Part of a small language model's weights.
Size: 20 layers, width 384, 9 heads of 64, MLP 2304 squared ReLU, vocabulary 8192, 59.4M parameters.
Architecture: LayerNorm before each block, rotary positions, no biases in attention or MLP, untied embeddings.
Training: a variant of Muon for these matrices, 608M tokens, 5167 steps.
Each number is 128 + 32 x the weight over its row's rms, rounded and kept within 0 to 255. Layers, rows and columns count from 0. Numbers have three digits each. The size before them is the row's rms in percent of the matrix's.

# layer 2 MLP up, 2304x384, rms 0.0622, rows 535-584, columns 0-63
126:175128125131069138126136142165192160126159136109148127111121131089114101160133134150157136074122103137089164134132114131161163149176125150133091176095151160136070092121122113108117098088041066
094:108097069087117125105123147130082124072141140136189101188140100159026143119159125100208136106197134150101143148088118113151149133160105063161122148116166186152131105147098157160118107125123130
111:140116189128133104132132112086121172115134123137154099180122101177143165084105148126124101105140109178132112104109116126142181117130172124128135125131147173145134088151171117074135177132078125
085:194118105113132155136146148182125089098131130124180094159063147077061167155128141117147132164083138089123130082162155133125116090139152141115106093105174124106141140119133084071126092076163149
065:129155149170150105163087075155129117143114130147172142255117157161080101130098177112069084133076146147145085127111118128091071099124108157092072089124143140140133120154065139130117144111164100
096:193129101157141113204071158131092112128170120150152077137079073129162107123125094093146118111085154143125161154130171166121137152220127140168157125082114099115152096155138115220107130153165127
081:098065152169167176116117110106064190114088162149132150128104085188158121093199112113147120134095119130102124098150122092171109112118085124101118149115134121106197084093144103137141155124155124
092:127114074108112089107119147126164161142137116112141114132123124100150090096135107146140114161152124142116130133166065119121162195174113134148154116119163156085162100151105099139123154127112090
121:113090183126215133137106145120108081125125171165164100113146080117113156154095115068165121125143142096099102161114084145135156139105118160149102127087129112113205108153174128164128141213128126
088:115139147069186113082089153144167104122148055117105107162099108137113134161102093117118132110121130159120137100131182175138100137115098137121068157130137091115154170121129161107188124177153168
070:125120190154117176149110132119125076133130119099185142130144140107163146155150112121173098154154080161110162128154119110172129085134128110110141152148153114080170136098097089109109110102163179
082:176160155054171173145104123133119120079149139129156169129115161154110132141122085141154195090108169097152161154076197141135102109139129148098102139113210205151165144120083139120121101116139119
126:128143148185088087188133125154098135091129153185143088119134116140178093166093129124108135140098095117143127127095138125153136111116137148170124160116150130153161111074140118123087126178128034
068:162121096106130086138146139092090077137146105069159153136127111117061162236103092145074038140150110165129078086167126180117112120098108148156157114102093113121142135090151163096066176182141098
103:189053108092113136132053166150117135151187123135103129145148161088110106121119097114070022147143147136130114151180136118120155126119143117202155110103138125126104115085146067148170120135167155
119:117131134131156141158112125118114116139084161129114100128162127177148138119125091163099173046134128188101087139126108141180146180111107115124116082070186140132122128112065135184121117116147072
129:109123106153111131169140052111101107089181107104099186235073119154174111196162115093152112114093150103133106204109097113099142165143171117135148148175119136142132103168096141101108137109153147
104:190136126147122087106144122100219179130112132111117083100141157138156115176138149150202087151123128122133119127168120161095159128203054099097137205129154054122147098107067073154131146100129132
053:142116152119125107125121140130139138120122126107186193138146103065189136157142140116157095105137150121135176161077132190144138132127140085131177099135096106110103086088150097167081140118127137
088:139115170159061127111136110115115104111167063182142129205133130175167067064177114168159140114163144099127142093193136136136133151168126150064137169050093133098136093144154126131082133075152140
109:145117125128106098122168077145123157114065122122157143133128101083082188113181118152095121139104101138125125147088106144133137144092125134181136117161134104068073113119174121175116156136119171
092:139156089135175141144146103089126126144184124104173145105093150144126083128151130067133094131110211113123140144126115146114098135114146072156105130104148122111124110127161158158118113107110133
085:134134127100144133159098077169089105078084131107139119074126123115124118238131104104161145085131107115126124205154102120070084155180125092120112134117089096077138103123107072104088093128111111
091:158123155156082142124162087093149138155094154152141067137139147138017131138124116111186083113126157109140116089162102116162137146128125144116150084103117156153143158241119160095127117084124130
110:114173143157123162191149096121090150110165175144133113154074073145157097255121114129140118131156130132060097139172088159195117056157133118149149143138127123153115103115188140128144113090134145
098:089155101085103152198167082123075127076149149145120106119138128123156095142142133116093132123056193200162129106134092117134138111098135108098162122141117157098110092069153115114103112104183167
102:115121134070171105149124195185131064078159139139145193172102048169101096164191071120085049115171139116104107104206146076060102164102127132119138074081138138081181112107145144152114086134135110
094:162156117105165110138103110110145150093119104148123123127164147139024101139161097130131101149079150170124077111122079129101116176127118140101152082112127131156188151165125162120130137122131140
140:146131165070157092113081124136150155168057113151097119130133140116161129255129168135145207089135128130115098101130132154095114145162039129104139178142130111092199120101091105186118121107149130
093:131132125108072150130071095100099152114178164136103097157182099083144192102086121159124100190088141124105171123096120136132122164166118097127080128108113114096126141117131168159180106158091034
118:102166138087081135068103131142091131196133139073108161108076054137121119212128205081187095148130114145124168153089083147145133104086113156120088111117141156101154143078132158135183164117064115
116:164168141180164162109118132136062088147114092134147119120101088125161154162173129133100148145092145127121177109135127100132181157133157083087156101106083110148148132092106114164057115097202079
089:172150188123160121138150130040148141126114123180149105143140130180154083093187144160086151185162175058116118202095188065128135105110131112134138129161145130107095125085119092177108155106132151
093:140103097088106075151135133185124132120163148117103123157115157126130135173120133141180128133175120174170119148123117070093109189134155155074048138120061078097091123158149111099131136141160129
102:070149139077095081142147157176101086139076115159091115059136167134135058170090156095197164074089176168136160137164100103084086151164136137138141133139118112106076087135121110120178115157144145
114:073177143120111107117188144119132151105118134163097115094156140120118189094205159146166141131102113114099153164127137136088132137187125136087140118130153156165145106201111093142218120199105084
105:142100112139147136131121046141136153151190115148116135161163143132110123105114185152130157114127167081127070111165141135123151140147086179123108101082150144156136128147138105155160099137155141
088:141165107102121147125135118131146168114127146129167091144123106157123147125162140150104154219174162117153180137086133162180061104152166071104100140146111086119110103122128103071100138158122113
096:195107112135096136086085124146104110083129164135103125087184088141088151170119081145131100085114104112164115166220137160198089164150123158123123085059144103109184067105128097154157133112158086
103:078135099116099124107101157116134117096134115163158196157117152142098164110155199114156143131194170123191078099143168119167094120132155157117169151139160123110154022144095133129154138095155135
103:099216146092129113182135112184157155102142158102159169131165141113150087137103132103144102141145130124103171145053134095109096109091089164158164080129105129161156187128058064143107102131122101
094:119117147135093208102122177102064155086088125164117148138054167129129161131168166116119065144159167093112092133074124095137109132122107137093151136171148213113102116127100120163160125148105174
096:089091117168160099151095081114131103137187155110136136120122113178075143106195132105156152121134146134093120105077142125157153123216171128099099119114141143127096077105160109131100145156117140
088:081104155105137120129110116179185157118127063117110073101168110130080132123182164132083130193115137092125126203155154105145120149124101071122157192140083093088139177159108159138158144157113153
084:204129142159159146151092071131086088082144157142096111123127073109056164133147103106074137089134107112114107103135160113113135104171179095185140124136114126124154090147129140123112165129112133
069:177142132133071139139125078142052213167170155121151064135149089065022149127141138133127135088115141101157109117159135133120176134166140090086094108130102163151121114224113104167161105102156130
088:120104152122117131111098132115116160054128149146113115138147149079117127112131187100108086113117154124106129138086143100145074154100165145071099185137123089125133085139137128083144124150141139
103:122121134142077049133137162118103192128170114129122137155178092156127135082107138126118120113130145155123127123083108142087105189053126125125108150128171114166095113191120160109125115099158144
086:169071100163121125155128139167165108082105201073161139186117145117136161132160094135116118113154174152137183119116131080118177139166130111110126098115134118179106112169086143069123127156147095
114:163156088105114144161160097135143122122099107107077145095131097133166137164151130106155104067126155075119141174133182116155163147211126085149090105097142123130086137070165144174165159098140122
# layer 2 MLP down (transposed), 2304x384, rms 0.121, rows 535-584, columns 0-63
122:186087159128121130105095138104151158104054135178110094088155155088157108105136122172151171130082085127111061139120101125159191128110127139140158221132116206143143104163124157158118124122150092
089:177125096064130120087112136099113136128099115161141067133134130111029128123152113134196141083161119112134108191133144093120123146208107097133119085099184116159145108155091139133118103120145148
114:153101167148147137140123131077139090119159175079114132167136084124176106143087086145142076130147187168168092128119059106099124140079101145140143068149133156145160142098028121131134144128113092
092:178133170120122130090101117136177105087131135154140107120123219116077156095135169132098141144087147139121155121126172156085095150102156106143118144095118158137108036097133088096149120111105152
088:129152085111176125187175135105122122164126126112134178123156154147115168126149140080135122139123160182157101149149118146128104063099126144111164139115133164113166176122140140147118091152129125
108:129138103137111182113110128098156079123154106113104136133090175221120081093126092080101147122125146127104128131103150124165157139069122121108129101140138111162146071144081169160143166064117143
088:112127126137214137068113152108087202122125205116123079103122110208171135138110134158104114146140128108078036110133057117100140142156101154095120110138146137079186156128151152138161122124113129
096:090125132150090079151125162141184139093151115134121164141153087073127105132103132176125106130146141146099127117127096147104173154126109155172094092114186137122134161134144148115149134171110112
120:157129153142168121098136138118111092086117146188159094118157096134097132105131102083170129145102147122158138166154080086178169204105067099138103119149132130098165137174114192151148150159118047
084:106130122124108132126123172150167110107188131088080129130141111118177129085048068147121082092124120133099121104139167166103116139140126148108110127141128089149189102154158159156171120201126140
079:098140191131078153113223213155123136136152091086152165098168105107174081100111169140140139127103189093131142181107188141158152170120138137117165076097061181162122160104135094147103106144151105
097:130147094085183094160177115164135102107162175095152121133112176157104119184097072130136126080172138065154144162054174187137139093158124123159126157160171128126147168088100147078098111079129122
126:089130188134121102131108180169087144135144106149111093137157093140173093121128098138094089118049097118176123126134147070107140104080152134125136132145112136164177093166143148145120063142130099
082:148111124133138122183177102182147112148153177116128085133059182121141110189116136150203152155139116066135152146083178076104126059167166093157160122155183149123087133123115147176148154133150133
110:115105111113159120136116149206141131114177126166119190107081162121089139147122141128090060149108170125091112111100174119135188132147136119176170132101134111144120133174212124091069092120128170
120:160134116117130157077118068181137127165132119097168128166216130199100104164144169094158130114101102125103090129106105084154124132082138145117083155214141099124166117090074073098110090156143148
122:146133105152177093148104150161173124127160109179149156156093129150148118126085114128139136094145079081130145119161162103091070161123140088140122133227115112173175123152106141105131100086065105
074:080185137155171150094138129132145154145117153116140086075147128130255088104133085127128131130133169147119095093148148113167127106107128159135121137234132105161092123120161157129173114099133118
060:133106128120170104163143102161133121100084121094131099127068162146149103206135092112100133126075115147125113079167117178112101110109089064101081067126140077151094191177103153126119137123153108
091:115120176153059103137140142143193125124111068155146112113075163147089143148164152106134162139187125075123065130121117142129154131133144168096168100074107125117140119099191094161136119098053130
106:177121149110120078102145107112141130121112141166118103145127091132122137125153096153128156142127140160118157122109106117122120100121149177118111121137159116110076144096068119164110159120131180
106:085155062122094134115119107107124081131130125143158159084068095111098128104129151120107092127093148138135140177119167132092165097113119084184159143187149145171191080122190098164128131165056169
102:122158142101124142125091138021086192069144171119103102134090080100075138175141123125145124158131204134091114166097141104131115174137179123129143108126126115062148127111120109106061159113164108
100:126123106169146160115144141089105137125127153107145092101170154111011094069100110083125156152115093110102094142127102117132168086115172138144153060206174161074127186141145170100108144091108162
114:198120117134137138112097145105066130136129107160106072149146130115114132078149149128097129111167097113063077124126128146192171132175085149131124089147124163211161100118113123097075134118079095
108:076156141128098096159154115144136125120159118135083123156154090174156110071138137154044109095036143169159130115078042116166121162122135088100181107136150118123112135143135190073119101141142103
102:114144138042175085146172169177143090104218134114123172171056129120149126115144051092137042147141146093127107099122202101087078218138114162143151066106155107103152127129131186124084080132173151
102:100125174176103120125148121113166184117118136182151147135175123089137097065168179143060106136077170172124113087099091114153117133117126136122184044172125108146185122167119208090150159108119160
120:129178163132151121120165132149135207119207117055191103199145183155228090116112096128151123159121145158178110126119127130119184096113181140156140148195132143143132104141134124128133132115123168
099:105138125088100151110127097112096116108224142148133114154128089105153201134028090197092089144118140146096152117083136142114093163175146134137104136073111158117176131084145163149188093115151119
102:140097149107130169160157168164175097162109094137089196168108099089209175062092119091170097096151086146108097169156141106169124069145101141111141118127139087107161069121094128128153121127108115
119:137144132150195143106120143139079130119117114125125140112097125109135163154155171167088157164111158066117145132106149099098142152131117119121167103095109098126131120070111109149059125140130076
064:100110184080176134104128073100135121124108100140104149132146121167118104091162095169120169236123143113126133100214154120104110129131118097139136146122162179094152155141107132176169166095128106
097:151052123072061067113149098136122120167168150140087161143101139149125095112064127104144119170136123137139141107131099119056083129150156192075099143106091089151125126115138117113145138159144126
115:127152157091092108147122191226111057148090105142093090109091161132169081117103130122182149063087113158091086139107107133070133101149165082188132104155115156154089134126162161120120104138138111
115:103126136158143121112151125140123121114094152102128120137155118153133122126114079103152138106103072112136149175159185129082141123134126139067087116175157172131169109145123097110137116139163135
107:089160134111088099025058057135203191148112118125088141116197134166099146067125134137092147153098129125093095116109169146117144139110144115141134145111152130137119152161185109098141130086136133
090:193090120097119144124125109117121125141144159105110135150061099132140128151135145095095124167105171102141178121133112132112106108155146096104107181128118112078118088145176105050127158153109118
096:134136097135145205098097214192127079092172201167128141144196064146141115108152144133047135113119146092110103110140144078122134141100121179115143118136154131117131137108075129101119147115098062
104:090136109115131134125136148068154108104139108109131122177116174161110128127158160149126097148186102114195075107060162124129103080143144137133159145121156109156145095157137085154139165119146107
110:115193161089129129090146092189177202090119171146157153093239124122168082125106080135166112113141125114111148163089134085113114086083101193148152112111107147150157148136103085142116148106149134
099:155066151108105169067085139081090149084095168132123150105097146126148104115156158165136086116166192091090110132086137104112174114126117142134145126151141190128059136127104144081115131142132136
091:109101127166168124117090102156104139086170146134109057073161123127121165109111080080130107131152142113104144147137042138166142182094139118073110133075174125121128073098158154112117129117137186
078:104127135102149095165080102182160120135088114057107076094157132140168131101143102154078094139098100114054133179126124118114129087118110134082129123135144082092131125127096194124198153126075190
085:175165133138144166199139103136095115114166155154126103143158116106060113146106138119137110024126128139160111134128141136098150062144102131145126121112149107137116057084175158130119122093148136
084:142084145161118123091097100150149164214143163120127139094082202096135173138132140107103165124148112125144097085092168179101115065145092176159063151131102153133171079130123138115164145105123174
096:127092176096166118088141142101105080073177052111094131108107156139156136128074124149143139089074116138112120152115084091169126148160134145103124119115153142100133163097137086085135173095134119
100:098161165162095146147138137160148145125114145123102147132122082123141145169107070176052132147112154136172119091087066134160158127129122101132100106116163127168098171174159089145061086158095085
085:109094095122110145148150115145178144071085145082148181170110129112108152130130115136110192077153156128156122154123117128102097149159120196152085123177134124132119100105082113131140158127066150
096:148143135175152061068185154096171122141071158106144129180128085069096138126193103123141116126161109132170100141153160137134175152130162125154046128106114153130039167118203107171174124158129111